{"num_hidden_layers": 11, "hidden_size": 448, "num_attention_heads": 7, "num_key_value_heads": 7, "head_dim": 64, "intermediate_size": 2688, "vocab_size": 2048, "hidden_act": "swiglu", "norm": "rmsnorm", "norm_place": "pre", "norm_eps": 1e-05, "positions": "rope", "rope_theta": 1000000.0, "rope_fraction": 0.5, "qk_norm": false, "attn_scale": 0.125, "bias": "none", "tie_word_embeddings": false, "parallel_block": false, "init": "uniform", "init_std_qkv": 0.0168, "init_std_o": 0.0168, "init_std_up": 0.0168, "init_std_down": 0.0, "init_mimetic": 0.7, "optimizer": "cautious_adamw", "learning_rate": 0.000932, "beta1": 0.9, "beta2": 0.99, "weight_decay": 0.0, "lr_head": 0.00445, "warmup_steps": 488, "schedule": "wsd", "decay_fraction": 1.0, "decay_shape": "linear", "final_lr_fraction": 0.05, "batch_tokens": 131072, "max_seq_len": 2048, "doc_mask": true, "train_tokens": 901300000, "max_steps": 6877, "dataset": "wikipedia_en"}
Each number is 500 + 40 x the weight over its row's rms, rounded and kept within 0 to 999. Layers, rows and columns count from 0. Numbers have three digits each. The size before them is the row's rms in percent of the matrix's.

# up: layer 4 MLP up, 2688x448, rms 0.0423, rows 1554-1574, columns 0-223
# down: layer 4 MLP down (transposed), 2688x448, rms 0.0391, rows 1554-1574, columns 0-223
# gate: layer 4 MLP gate, 2688x448, rms 0.0453, rows 1555-1574, columns 0-223
up1554 099:428511480424538500543528462541522554504492488550490456525513492528440513530489549549474486537524521490564463465470548484604553516503503475418453498481556474509433439538442458448448576472540473500511524511533522535570514482457515483472454488557616489469523543539554490484451511513483492538481457514617593440458562548455470496444536542432496539481470471515479490431446514498451491493459491502446478546522547470476487424530488516446530547468516437561493503517556529526506429457481528465455478428441538487527533486454476508451495532476404448505491556445518458541505519564532528489510538549476487499440548543434473439452497535520489513480531448396508405449521503518476472462539
down1554 100:510470437517489459461522473502514499483469563488495498470534532489486512526545473488489518461488481496484442550454523517539513526465484486521542480543473473456522477460497503584472538442526425545541474481530468521525472461534507449522543516525544464523501575531470475452483485500532405499458531545423523555477458525525506471469478543459449485537521491463505457537561494486511494495494538486439430455476545547559488506511483470401503475547532547508427498452492406620497482514575483501470534512512487504584484496445436561456532481508469492493502573517488476584478564511575554543513464551470491445497495497467527515556471489505533470557489543482548538468506536593498535492482
gate1555 100:541592548389450584468478460490555508563480532544531536480461575512488510504492492466459475506445540462424492525499458521493494492483466542487472492499509533515506495499534530541459501505507488522496521481480476491481484492483488544506490486563518507489471544466495500513503480512552485494462544500539507553531467493486482503458452462445526514510588491476449542456488446542429613481478494534424461481463494521457546529543527553452509484513489528488533491540564456561503496560520482500514447514532539524549496457546497472458462588463503493479539490490539536485481562545473501546500475455474441497386436489485504507504473418596519484558490496487581533488444553454490507532530
up1555 103:547503487536521507477490544550560505473513556509515485483503452477534424491453541487520495477528431428442530497431436478514531539491476533537456583551501547487519493524454499525481498510495486557524494565467436549507513504529543499465508473504517515493474519439450540441484461522482546526458518527604429440437569557545554511494512515566543582447510529506568432443444547470498466481517503482540485557523470554496543502478479533461457464390525452460491442498512541526492455471463519516472478486437504488470515531497472491539523463515421487510442510460476453495468458472601484541501539504484488478517482478483474485462497509550541448480543498584526485539406494497518503412478
down1555 105:597515557467501550466522548515535488484502535510478485523439557520533476570463545530451473540446520459483505516497433506519489450538545526553471549514467528509456479507520515486557482498564467505530447521434525515464489560530479504522454483484518434465473579440511543413467452486516526543448486481506475496490559521451525500525513483441523505475556470532501550417370433540449525525508506535505434556436463455461529541499513570450485463463464521444491463503515501496463460478515519490523458494492526507598490495526472479474530517438482473472538495455484521482549565481539455500502468450473512470410472443537501508476517445546432467614579482581543495522435501419499553512502
gate1556 105:607546477456483630466516534484494432531525491575521600579503488474481506532499404503495540492491480531569488515479455485458481534476534610458523503475474483452471479476492578530470477538516413481469435544488512474444601516521454425591540425603517514526487530406534548529600479532479523496478494525528523505421481491457564483508497525485490503545565503471471505497526524481472562521499533473500471587498495471497553555560505477472495530529462506488533465538491435552472502494521517496508493419514478482545459446467502503484492457554449446608509536492485548487483530494460530510517457470534501453480514500597581523477499441510481510499557438532515506546461494431506555548524
up1556 106:494562471568498544456447496500549566558448484467438426501469465516429441493459542477500515558524478467471412496565491482506497532524537448501535521489579521480504475499506506488513499428482520445515492512507455497465532495546488467537415490529460455430545472468572476461560470502520519555502481521497536507523557477512465579477527540483518519454483490528483466521447455468502474420499485436518471517497466445446478505474528497466523463457511559570552492548458498511522491421460453477501499548540481565470448581550440523468527510466433499552501554501524500431599473440494453453562461515477450487489555532515493536495507470463490493515481537479402481522516493574509401423514
down1556 106:545587493565476502509509518402498462489514555513453505530549586477580512516456495517497540540435507535480497481487551407462537487481501499479525517500482506560439501486549512519537521507527462541524446487500520537510459532510480478537538463589558495487553511429489509513499391498410508470552448498467545487433527576450475468608593448471471557460445541550550451521525487466485524472496511467548526497501504474469507487494483501455534491495452654562519470494494492565513477537523477493506566487523525496492518489490524532468534476466497478535495574487495537468514558528534473545555384493472484456501419461524483489473524492486495460521585467519465498521536547512497570485454
gate1557 092:454467498490485485510490539529504484488475516497436467507522541419434554479514541505553394530469505509555501538553524542467543474506472429556508535511541565436461535589502464472488470533460497516430519504510508491526589514530488511483429513485463504510464538435525549491537492543489480523479527565499567470492528517576535527569523493505468450485519495546501493489546495465496463496464486508522405537503463477476545445500543420496547526445494509473501489454493528493558505465574535475473469485513512492489517496455489478489489527567521512541482474518467484476579567553495533517506434482473490518506508500495459414541479420483559475494511480578557539556471515527531568510509
up1557 088:421425497516383480483488482439543422515438477439448478441568522446401557480527528494519404492480492496504536476512488528500508501516464483546598529438541500440501514564480512475548484505462485487486470483388525569456539454583513493522462491487447509495543488420518482521531482462484481422536545441502534385472480514567570506498486432529508425447548570485528492523540446419482490485398478501486481503503474465551491483482518509464512517420554527537460557447427487483493471587557459501476498524497497495540461466538495484422442511598531474488561476505495432532533499551532484531497529438466490444505520525470561478553537461507492465607538483525479533555460421499486511465557
down1557 092:428489489539481503454445495423555508498498497495484508500500496508439494477512455543453495506501477476479508442423431495505467545479502522505545515520427518502510487516510524495491509544477437504511489523425524541463478438511483430555485452469453504460537515456471479490456495503452504404536520449490487444541438512562488462461470489562540464416561538498468491570510418551517541507419500500462557465488431480536460538504461535525500493532517511542415489515453421492487475550457474535467468551483500513530524481549510545503452519497507512488542527462527562562447487498488439519552534476508470442438518516484567561462496519505481528555514488473482480491466473532500444472543
gate1558 098:567466566416447507436434523464537468427539474549534536515584475540494461510541516414584463495589490553537534447514593477510446444503483468501499532529548534510565503486494455510505492455512498465531540545592470502520518516503497478484519506474531470550493506548526467472536496491418475405478509500530536532479472581523568503553463562482469541490520442441510482489477544516546509444437480442522514466504535507484543513510510568594519421423553468441499454556413539493429528528475536502537522560551516463459509509491469421507457438544506547498522530449552477476547528486499531525420465525522404431524546583503435504570537431559472484521490492514521526534513499490564502465441
up1558 104:527494519472554443530553595563491449499484459532438461560548476442543481490440423518503487481440422400562500540501531492480472495484514456452472540517511504457500483479454518566482470497535485562476423507507551505437513473439530484516566492529495555508481513528475503521571461522491529530449556517528426552523500479481545530487501529494445483489491476527449505557524483577492479493459460406555507466572566583473485489496537541538457548547490505487420533471554502559489513494490474540513421436484502440472427461566494507526539445497511471493466563512523470495427519522503499463438590426551508474482519542531559519506500550499506532530515553578495524523555446482533450519569
down1558 104:548476596451502456441386488495568474461513465483486563510539455526495451505553518472549461506598463533581494460569571541572457429495455450511498513541541525528562442496532466529535497504515539450488550554608471467517489527465448477501525533551530451554512533565537410501508458485462414477485561499500534599522533520517539506549433550487533535545541430447493511488486575491497506419462493449492469454497515490493571512506515497507591467467562512445501460545433587540397496537457542486508523547479467453454487525500469461553444407550513482470557526519472493499598511520486512519445528530548421462526511554478422479544495490550529463533509496514531534500483488563564461516484
gate1559 102:480487593440529562482422543533462439451518497525537568480469454511520493494435421547570473497516423524488472521533468493482512530455554511509480491547510436424464494437503523509482496510577467562408483530524508603476538501509484538467483504583437522479483494441533502478504469495515551497428530574492528630594495526568559545461500546489493515477522424556465514516475485482515521496542431485554485488508589461484620525482509508501524545450517535444572503478453487537507524442498525482482486521560455444494508514528477545552474494514483453532491576485558481553437532477535543476469448460545543473520483535554566524511474483563502448521418400545464524554466558516555530464502
up1559 105:444512544545433559505444542533513592436484479496587541497479460554574545499427523513491556542454491546487514528517497440522528557518473532467519453529452461459559563473514487476507510519455526545472523543500577491506500481482484537522494496523445512455469500553510515446441486500528546519517515504488559555596504548525457519565528444509533496522459579533525551501448445491468488535448462504548555485499508491456470558495457536446537480444505542470550529503443481541491528483560491508419487484535488512606585478474490471515467504490488500501536495523445511484493538532498502510574480552517493459476430550576562503446489435562486449504513459513573532473577536443531504479525
down1559 104:475453470553386516497514494472520613428524440473595537450490486559571437493454537522489533525485485521506480527523570447503504524458495528494577495497439526466539579514463491495480487513438526465505536564504580460493475524498538510556488482517475489472472483555493554465400478506486509497555519526536467481567477541501424503492499488460526511562421529488478527514414468481474508556421474545495523511456521506439423508546482517513458464451480489462469537497452477589489505522530468465472525481577532527582535477510483475421468506451472475525546384518509497520493551532555464499589507539494440471493481545535558483469500548508500480461537476583516538483582485425492556520519
gate1560 106:474542477470523442531527489544480512501567513539504515469498501525542476446448540457461512490476452470423461507542477484441488469436477443442494544446519472495568484498545456444514507461522493535441538463481544479497533418549548518460403524432517544508439459468513491494406471494416500496470490542516483430459594502502518458508455376614487463404481455452463450513569513503473492501534440556494488552525524477596469493489540485543471468516510494494445531509519566517522465504498513466513513478483453526480482512443474525430486437508505546503471466483463468527511508554509531529471533433447494480469482513514470460513552476446523526427508492528575490502409492493491528455555
up1560 105:441417421486576464497455509447540465484518501473469461490497537515519416446472566538478482555501483565458461529456462479536452531462493505456469572566469538443503521520476471455547559560478430483458515477456536450569534596530577460482497485522468507572541507438521543633511500476481574541464468474450426467548501531485473504510543456527512520529461513504519477485536552541473468509529516484481448569482495565495417411555509410486550587573517533444463519451527537514511527589523472538470475547453518488545470549573461533541509511540478511549544530523495519476518492568453538459491478492497577462616519478466468550487552507480525534473446431643429530499491527576409520507483
down1560 103:487517491436495506472549504465516492472445488483518476521460469494498538480504506519532502514534459576535529474498528508485488488483508473463547484454528552471532529536554498442571414480521572465473456508494439537402447466477444514445455509476555522519492506458536512501461440522561495478532523467443505507567462522568421564493557512549571538464454458520538510488429515431529553601458456537529553452521463485495436501493539573455475426528530510534496536499462462527493515449434506520623483500441422490528514444467528443520444435448573573462481437548487434504443532521536538492483504510488486510507511510524474500509513497503442573510470531505529404556485460502463510487523
gate1561 109:510434464484507427567509566540508533453609459423511468559519563447576501425466525476485520519493430547494486485498529460578486487508516430456519478499471483501487492456472510459534530444533452473458525468554535576461507522463592490457488509529445544507548468470571531569423496472490504492488453488537415426516521537493509483496545533488564538480425486527483498515450433415423521465487522523493514530485571542512447454534552476536488510587460497496552546544479571511459563549504503436503486463516549510561490405509517559509529501487535501506498544433503482598543444552473518436442491458498540550536492456512525427485497500544399569509518455510508477527447484523499450526463
up1561 109:464519540459518466531450493537534515549541513524482460487521547412456423514496565546472472446495484490384511512506511503576558485467544519470424549459512428471484541489411451521502500524515563561445532595476471504530528549464506516450450460581524397494486474536494449587498477465487526510474455544520546478521531487531502500493508499502553481553458471531509495465479552469563478465563495538495547454514542517543532544557444453493472514544544510477500531469479584524461542542557484522473493462505519482525473509545485552498418543463446544517553525517559565548484535541487468562494485621462494544525550472515544492455453494480549480520479447485494464506514494556512602562462
down1561 107:497456425557521478486632513490469524440525498463529480523525518570534495483455450412518520509478481515553455542531496463497478506494568503485575527553498486543508476464410549525506557481518464502470442499545539480455494505479476523462545462446487526498571415576548496514401520464468493490485502487483427526450474518468444520470545520542436516448507520558520507533531460589420513518428458506480480494518463481471449545478525503533508466466493506537527474533471487542486517469517519528521470493480519491467548536477561474519571408473518480534441541431526447518563517463563577454484496421522516503494499526466468465467550549586378569535514500467430492505475518469489520425457
gate1562 111:529427421458527562603444502560534547464494446534488515509520508463537462452388531548516528514510496516517510492588470550553542438475512471393417541457513509428470460502485535468436481523563422539485467522495476548474513534502510477394466487516533456529491447434531473555495438505478559492432479433516479474514474501457499541443535487501445534483486440489451456520472542546482503502565437513489545504546526528538462467486508470575525517527521467487435506449510513575497494503538540475458520464510581536459533422473555539513492426503473493510496468426492513528482506520427558499396566524495516534508501519466461443494493474476509558485503495499510503593534545516486488495557
up1562 105:482468413432465559543518480478475510493466511543545588529490500520491549504492503507517535507563515518492407499522501570485494463487525447410469525467437567529592447497598505481473454496528496532561528543472454560421566520589529484451470533477508519548450497503588489524509519493486536540527487490539450534449494520496420479505515539500529480438434442459482580464523493506503449425500470484522523529485495436526543481474500389495536508465577455480496538523489542533497463482505506533426476524555532501525553417469563559467521502435418474504503493469510447459552443488524497459442533568524534495538515520478491481474482499592494496487538538508493506529526516505495454508505
down1562 108:581536525449460453527560447449424525470494524536517568506455487512484555471536474541490520531560518505449447510463495516484443552460496455505478496471461512574526480455544480507490536485510512481555543519469500503460502538485537485474487541465488572505501416498523520481501621420600501476529567507507516529495500519496447497528513544455546433435504469494540534459515452470545533492502508508541519509496485425536540497441501493482538488434542545487559549520549468415429489521429474532503466565508516484570500455496564497461515539500448512522517473551510443461534476561508476498543475497513536535602501474527533556573495535558463506543510558454442507421545552520465435485534
gate1563 101:506439513488472557564572493500547492469526502411567510479427447574510445485473507449453443457491530535451515520533509554573512470449509506491536576492499538560522516533478458455527486483506535525463480511524576525542496534552470440495598527425452519524488535536558456550485469538442512479517469535602540506612447507480523491505538415478507477548562442504484481474505511481426502489517483445538516476471537521501461478518522469504461516495539549475428479479532524534519594481519416421501552488500521437524466503560455497525562549591509553472493496459487524538515543522428537490544520478611481594464546494471494483417483478483496511470453481506471553489505495507466458536439
up1563 102:467526470521525514516501440493461484459487562451480490471503549505480520485460561517457520499575513521515539537500464547522514488478565524472572430494534490544610485541601446440514573506436467528513456502455510484542464474579453551494551459492567484510462522508475512459516498452465485437504547475545514476361481499498540519463528511389566530453424502536482511487504377408520492450566519542503483498439513516479535464552579432545472518427515498530525485529561487508515569473494486495533448523536470491518512510539535443508498432464530503488498543518462491556476531491524532547512434491499527552471424487570437469475461461515512467508493505537460547468517486515537549488541
down1563 102:500535461524532470437385520475454503516506484503469505512550468516470544498462517524601587476526514512547459509497522485402424493531462519443461432523523494499561452476567517494478533464512406514471449462478475491462500495456459607512537513525523524510496498503432532464447526438503495481471521469343486492390469529510508517446466559486536545478470428485503564558455428489520443539450506583446498532525517492481440520526464513489479515492477528461540501536456480477520502533505504583539449542518521532514524515471530527576429485564526452490508545494557482538509505495462535523403467557424510516507464458590480537558471532533523472530505479543532502525404513517470526481549
gate1564 103:536509594495498519462486440521508507462527439514465534529465445525473456509506497511472519490520525496531513555565486449435499547492522443620488468480461441522511443594527504497521461498550513597436510559478542512481561479525525506518473520519525536518481514471506471487496500464512470484512519502463513566443425468521519506514471558479483489519517520506435536450532500466499487542459478496543512515544492508475521517438513517518470501506474520486510474486429448515536593446453488495555460497485495523526421578468444395440531561527503508506501473503566527453514493529446528426546475464512444486445483526531522513532444514520588524457445491468481519497514585406449501511468
up1564 098:578511504535543509495457512523420526462441464513501457524514513564457469581427577532526488425566474509575464439540539488429450483521552487544513488549524402452520439566528510485558509522462466456492474534483537482571513542497466554548503494491521540532397529467499520475506485429473505554519534506503549509433595505494558516433443536526482516480480564460437487511506453455513492505527503517485480523552483463446431557549474501506479508419458508516511509420536453460489599443438455511527500491435515520431477550422510478494533481590540596480472455550489513520517518525483549426547568465479475476451509518491435515436461524428526475476528494447463537502470507539464561481462
down1564 100:586472508505566545532497537515451530517429534506484539559493557556478455462455559556532464484431493463518426447542498506490497444520513523526523469485513498430537525544485530503514555423468489455471414478490425447551488538545499489482519561502533490492437486465535474453559418463459592524510473456528511532459572524486504540451460520448496497495413529469514441574479456503554497527527517553493428509511474504459487557603514448499500474474443500523485526497525509522520497537539533539500563528458508477441564506444512536512491448540543591505456421500501497484494480510459523523526517450516454507512512526515449536398529502375405434531553478483538485546442494507481573489527
gate1565 095:479467523515514515483470493443484533513454458465481507489513530441495512554420464514494549534525460502488488547485535477512523527439488580487571446513479523488530554457467487466548507471498475520494481532454504567538466402542503400503475491514523470534460480433498504483554441518434507529486482487579453534457506532502500509542479561466555542419486488513537504478472502476481489479454479514437466460522539470533477517537508524498559585444544515470487503511495489578520485475506461528495477498522471378576401441453450476581468469517447512563495587487569518510510498490524493515532560557499607520481446578569474523437507580499577456573562458499440581537486555441501467486438
up1565 098:592536540524481456492554531481444427516504508432527509553495495564529430549483516484486512423482518481515521532491458513449464516492496514517535484529535439503487460519518509571483477549472526523526523476509405518534555520434528522498463528495524517436508584534449559458535487463483475495497510522448601500524453401504552489502522425528510476494489542534424513497477473543541607484477482442484472439444474458466546467457453507509433449469557455429485503483545503493422456503534474451603546527571445550468476556527499503454499539569566435502497455489472434517525476448476462495483483465518475441462523472545445499556499490536481465531477543451466521460537406524506561462542
down1565 097:590492498475567527469565513496533485469499522453556476597492554453497507451548501495455424480579581454552496498482509489508499523463533517491492533471525518515479454457475522517466445527519478466430467522451457580456521538440543455475488490422585471481474487506495436502531448504487522501478504467482453504565550492538488506567518492530530525531500499502455498544394459545533498473566528543584460526552518425430538530512448483443559541515439466528472511507536559598508500525471522446442478477383482556530581570515479557514520508487426506453440469518428437559448542478516453549427493479450461490522497500480443460503552569468453514478477516502532440467476472475598484440516
gate1566 107:494484488436527564525464500488546485484461434543525526504526514493498460509504506485478441507479549497500548551578503391545506554459427444566504501525464563518471511575468474491539428512499522418478450478470582501481496473567508492498508567434528472469464471538519501502489499590439489452490553478550550487518495464431419532607525498504479457453550437584500460464490455475543427451524439474485493528553557427529581446505542486505517459525465550419496492514536458552538496518518434511479451428475528442560567524498471402464495476615477465489452502513459507498494502501511523473560521482499526460539471523535487419528476490563495475492399494571473520505552529491453495462489
up1566 106:480518483566442554489504530484496528541534489498495504542497501502486546477493544520521536469470433566528439562472533530582432513482554505471478542494533456478425469440557498577533534439531504491469480459478549573453480585524535529555518548440443483443480454500506472535494514464497504447516454499436509484570453553530482508467522517465477605556461440445543436619484499488501565552500541476513471466509479521455495514466423546474529517513523498519541507459477497504513445472483537554433473495513537468430488557520498553459514469533449528534470458545435522559457554598521514486555506490527486420518577503523514587555534494547474476487514476417481492493492530478496574565489
down1566 105:578487456478476521576482547536499547556517456498552511464523543517456524523468515517458390441518536464485574491505501441513505506451489451546514493501464541574445456519517503517544462540471547473544506483448575504482489422519478515540501570484507462515479434566527470480512465562520450496529596507440596493448485412479488459566525496438479443470485464473527509431469476497523487519519453491526452542491541486499556507553488540495496487500448555472469512466503454512542475543469459445510457447505459516559527477550514464457456473574450462517504484514466570533508526544537519450616479461447471483502503586546515476579542464617548512509429466568492479493481433515483437469473
gate1567 092:512536488466540526555474493516561535418518462523493540528471495491530522514451479464531416479487486465510433477556499522516539459480462489451513516477499445530412540480480530532457483514553481553476487457528505518492487571480526475513521514524499514491484549478462492482575517492455506497531505536475478541511517481459584466466578511464526581531520493514472472520422517499436473473581454481435505506458537516460498470541483500564513622436583481507462499477565487507438507487504400501455499464475558604483446425480471514492520522448450473539423571518480513512459536467509481421490474484506501488464563533495462520479491516568583534497496525402539514471513504561442517490525
up1567 095:496515419536443471499554521451501492530482493485529451513477502513477494510447541448493479448506523568577494492451409550524499570478476501453582512494463437462482440529543463557482486514453485513507512461533488623490462529497522430490484530521545451525481535446542506423505567503569537540534528419491563538461553479523535571555490475518539525512450426491427463578501560536391420431490528486420462526455531526471528486515517457494559486427541533499416485558454500484543470479595476476427485458454520537515438539478485532505510499535477533468500468482507510417514492510562504471419435459477513454487484459534524501446503509514497570521561574446506590472524458472469467491531
down1567 095:529475522539535518443500503484491486559482528475495429438501451518487485505418571468485523381535533548504554458480472485499443540488457508438552497490452493529516437581538510485553469522475510405452523531484520564430517444475471518520456458515550449507528542480567500477491463520525503501497548541490530563479521460523532518621511539523542451432413480406540480597540499536497477485518471479493532532524495471510505483540485496475576443537457504531450507513470558499542561501561559489454500485473437476495508497485464520457547455603453502452543457513489452499547512496463559474497514473483486497533500511477484460572504467503469566485601536510525587495424391441442469513540
gate1568 103:528485615487528479470532493477435499424545528477515552531485505474581539493440536577501579519579581548515497510551483521610520519451472464581537501442476439498529416492486514444533512470516454502539485479451529533451518497539501565442507477512519509529464463489481503460484465468482510454513533571477535473452560544525480493558461446484476619499441439465542388489415533551566525437527518487455537491538536486497453499375514562545526505499480505475467512490544524501452448471486559474424406480518543461501501521470478511564521443534494492479471445486454428531478499530431557460460488479474502507440533475531478498507481477533492495491532500471578431518488502508489523532506
up1568 105:448557522473516554580489527485506476491530552500529502473523544586580523529483587524469558530487480544504609520497480515547580535483403536474518521489554558491521535465458506552494483507469516496423476459446472478505503516520471468493520430499506516565488448498466543492443457481511544482509505441499520519491525510540559502540525471539509529572540472541530530465456480469546577460567534507489563474523547512477468536534602521488553505490545411542471470481532497522482481400482513493475600485477576507477475443444528495501476448473478507456471530485546491504457516502527492486534456482437537485448449522451496467524467573521421509512524458497538543557469531565528530597474
down1568 104:504526463471532427536554577546583582512460503564536486505489445523489484515502569528542484534538460471502490459477538498471432542469478505472493458518546503429512471552484517538474513495492565488476491557490524549556525562401543460525486470456540544490500488481541446552556578500481485530513543516538589494556506486454501485488489500477439498521539550495510512537520429538469542556487518466498477453485505523538472498584420488525499524542501495524444454501535498572482571565468524477528469589508477499513517454503504510524522603498528486497445435506551553465446481519520510507499556526507518480499472550456495489459539503425518534551443467534414483506490452518497445526448
gate1569 088:461494483500452443467504522573471541533549482453499423501479489542462550467489484510498513542442504516498452424491492498566606522482471444480454536484480531493516475538500520520513576507518542492459487517546474539489519516488537463453438509544494484526533588510485497547482507512525557515469570507474455457544486431492423494567493492532468472529530483527496531535433513553505470505429499541447480514493466507560491476548480421455511537549445479526465540426475445536603500471548418529537403466502525491427556493535469535547538457519507479457522487449438536514517520602487551441580527384506514525507520532477464467613521536478569533532543398544464445465365516524448485497482
up1569 093:440565542514501520560527494514501558489445489487577474491498512447486485453503475511537615523455465517384499450511477489518535444455509501518419457439494471399512541520490527523512498507567462559455523473542529497538520487495437502481465541509457517513537476460480468489507445517459509515538477497515518496439517569538522528476425518459511463436428520447610507480425513552547488477523492554509507531486490523482513458567464481459504529477490446523563559482511518517455479438466517564479540480511507488464459512519401540463471531551514525537522528465509532472515511535586494469505429515551445519530619457470591561509438482503519502499528426495535498479483519445512496572528
down1569 092:497513491470477453484495513566480500548530557535526439444483480532480522530505450469551493478522505494502456398537498483534554474475498421446538561524432567507557434513450539478497529542490528463452481491529507451463519468506534443456526484560496481489499555566545469494481493531493502521385540466538495506524540424509446458513518532553441467537508496558495538519466458530524512484440500531509471500494538439529470585530510446459474494523486456531485524447516467513605570444571449557577421415535546528480564515514429504497496460490482447425533544498408541513502492599494521494568476401492486536529524531479464519618515544498554484509514453613436469498427512537505506523451
gate1570 090:451476481447498532480468460527475495503512422442514478502555596443562500474477559549487474568489527470511503492500484522502489449535515465458445475446545483479493474534548451511545470511581545469481482485529497507486505464503498503512540478433566451444497460538513438462435470497518513476510541471507445516451514561515531496482538497618516546574498520499560491461566494493500480400528511540494510470507515487558474487397511498476474482555472451451511533495492458478488489483488423441511577497553522541496546469507490483480533500507465514502513515439399485540522517469517485542461503535481578443476522504471568509519515456489541540484502535482546422508478534517471484446491
up1570 098:446464463490494451444461447551551449500449470505453488534479519555480471486505494524489460517498471561462578515505488478499483519483538528562572532520559419462440515453479461438480542493503554436487424440478504487489484431488478481532489509466472441495524430456555503469431451541517581536534479480512549481513514491480465567486589487532451538495350484477537516470516441446465416514482454453574546538521481538469519409462489463563553498506450492457562501521492481522442479494544512475437502490534522534494462522436530479469524473561539470584462518452509544417483437470490555459521500501428537508563499513417514523485491429460516516453470513410538455588566473528482480468481
down1570 096:539506500445463522559519522502427547563536512469519494463521507391546545466504471500501544522541536438538426521441499497484488485489476519441475476519480554450523477552517516536483466487555489503472541557464522553533537515506551499480519452534567533500485467507406458505541507444529465459443514523456416516492529484547526447505485518507547497557580512494474479499508575500519556484556526609397484463467564443520515553512523476504492544561512481521487499486487497465597492484458480533552500522498482502548537493550461546511525460441431490432540520573455453630566559539519498493440496574524435470424566513532453537476468523535488491516496524557472499418473582444502485521473
gate1571 104:513587534504524463474498534526506524552519526551492582531499509419521520495503497478541527494556428504477438489496463493504475456490458493473474553554492537493543472476512492505525458547522502543490517466601551590459549513461501519517446533526596506454453522514553519457570481591424464577530542534519480484503490517464561492499529477474460545469491437451509516557460550509506538521546515530478456475488418572462501528521536383529463480532520506505489483470501450489475488529507555490582441454443478458468516463523513489556490425475498501498419521484538562544498490552512550463395559520528496473514539465503516537471449516604506539462491467440500497493402498475440450438518
up1571 111:502547479486517498526498505526537447505478511533527534449525520481538479473589452514519551492401518441427572474499459471559509512450470501479433404461471532481560533456514476567443499469529440445520478468424471544585508410475502468466460495525444555543486432496509494514463467525529583500430462547502415494553459532494449506459485446546424450418530496498549459453498549480542488567513456484542504486532566605507440498503518538491567465483454456441571515488599496514447500424520473515418427502458536413491563502476531503491457518484563513569513438462518493478459455540423550500407448503430488579500452430488496486525410526549523495431496477550532431547496563514538515573470
down1571 105:480577524501514493455514517537529532527517507505503561457505499459541564496448481528512518498463404498448428460523511497492495498535526504481418541546505502448539516463477495501539546533469514476476503495582469568442494467468492554512493513491548556506521541534505497499526603518451522474511522499451456461540460498505510497512485539468491505516503435440522476510519482488492521517543514442441464448483479531491486492597498496504496469549510491524555486486505492386457509493471504504510470491501433436564555466563480491532529508488567532492500481488490576596487500555562540463420492489507479461502532468488488544534450510498491534440503509443584471550397475471491434509529
gate1572 086:456493493489541582520512517555447499452460511452486555539491488463512516472496538456487424459494408452486476537500518489519513480486488504523476492561517548498520519516547607493532596506484516529499499583477473538533485463476555487474533561460485452534523555542511550489522483519507485481442474497476428529525488453444490481437540472476494526456466397485522538528449447497523546442557447521502458513558511454550506515499511485516527491541500571503473554489497512533563455480518473524521509494474624411556532431448544570502473478428486480524483546564505537534443415528460543497515472531484557517515562495396535506473472528436447468463420448531496530542500492520574527520511
up1572 087:493509589496530473506456472479478485508554495542467448417494546485521544490514499487491493540543455545505560497497452485572488453466454503518471440514506461589585491435461447552526432624544518439431495566549495523502494518489501481445474559466533557489476461491528483504462502502521475449501597510575492541502503498540545549506517498439500497515475473512495489543502501514470461567531528486525496515521542470563505453488518558532513517473476484533429479489458481498581501439455454526492472526475470533472481553458574488449524400473507532537518484500468480493524595483497531478506517463533442513501438552545533455569513562492491547469495467528507498506528498559489542500496
down1572 087:497553575510466545529454526495517461529558540485489573434497447490501493449459451469490526419546484517459548468500442442560502522535410562503436486504527428568518508500484533531510472569527492456467451523510516511519443568432532420477532625471542572546460532510490479468465481501541462518508540474476478528522451497585517511517510538452484526466517463494520483573478468524487499459512558528541479515531502490527471515504523522520474501449542471509505429509515540466545453499480465549480460479485523538439493519518511446497510398453559517582460473583556560506546535547471485492570581541486494476515523530471507494543457569530470529485412461516509524499520494504487493520556
gate1573 095:454477568459479523423528502497575458458466561445530415477550498520589505554495498503506490431532550536498481479471536580461482462522465585553416433503461425539470505516547496545460511513530545480480478533566456518512559559465439504511478505565524484469526516490534565523473474566528520523480479468448507525444483522473454484482481435441547504511510514499441502484563504542459598527438490462543457529507510514460409526512511501529522497564624501510514485521509469490520503461515538491518471488466490544536505570584538445487500510462484480458515462545556528519552510568515534550492534439520445552468455495505539491532497498536528476483533518564488516448490528466523525513467
up1573 100:535506524435554497530467517587564457489537490508531497533524580524540548529468484461488500537503507498550507468519552452547485521511478528525491525420566547479465463544526479479505467510459433497600502560497540469494475472493445560544462449509547546563512562449516409542410504523459445502505494542531488470469572518474556506544481401510551525483506434521473551452491560422418553535481514553452529464534470512484449532583538504543509475536477515486527451511558555514470461498536464515479504510546557556508534436473509514474495485519499505517520506551503521500489526489498401451488521519445514460440462538407542470490448467600482465472448533525476469477586548505512505505546
down1573 097:515534483515480475531522457498400530526538442557464516515463525469433537477515451493519509491450518466527528561539499482507512551476508407507526552465507597489454532465492493484522500506487422526510507570433510509492426540514511509431519507480492528439512463528543500503588535424464513497489546537611486551505528422569538472476466497499487460510463502550521480412493581454563378434560566523491515452510434513569512495515516545475481450366438524512431562424491516410505492543517437524554543515573494481460509452423423611490481485633536518551482549463515547538463465469460455488536493625407495470527555493465404495535443519499509519512529536466502471551534449494519478559513
gate1574 103:522447538491517463521402507535504456494544493507527528566523431531470507467408497464530511552495478551510477512490500534476502465443498521466433531513454454535458543544568540496535458492572473479553461515576458465430531518398516494487496596535500519452458480512493500519525490569469511379520514544503498525527471448481499467448555509498460505476533440434497481483457403506520496506523460448523525534535450449435572486556498468581516494497517491467432526456581495524434516486543531528447536536482519509520472548480552470471484462551504467562524530451477450488489528471456549519516489475470494511461531457502489565451485548546481479511543498509473460538520428459471512452540
up1574 101:478524522559479459529443503548487484520473468487516487512541468486514416579468461457549524517536495572510529471496552414489496551464589513530544538532476441475557523569499488528496515464521499555552495563439428514485548469549511482508554544522471542550533530491494538472568509507437559459476558566528501624479478549512574529484505540531507468468425542504479519475466509484551477517527510539517521566606431468511544493539489499472512473469513452442447569444480506501486530492511554597507475457515412490531507529422474418535497513505493456489465578486492471415465544443466509476546544437535544456515423537544449450482475550508479445570500451488482519554589494498476517473489
down1574 102:513506549484552461476543470371459542590543490456495498441490478480594471563425521547422466529538487487546450567534575438504498478502512576464513567468527472510487424524490515477493581446419476542430546434453370532457415523476504491461452456452443561487524519514474525449512496523522536538481493582473469494445606485534448526511481503504532502469517498518458567470485499500501459460500496553450471464553460520530556448472451456468542461475464570503495526526508469489513533548489525476512491539564482511578507555474471530526470503498449497490501493504487468449479491453577461455515480448564484533481518471559472423493515490544435534571550492509535475464440520526439519518514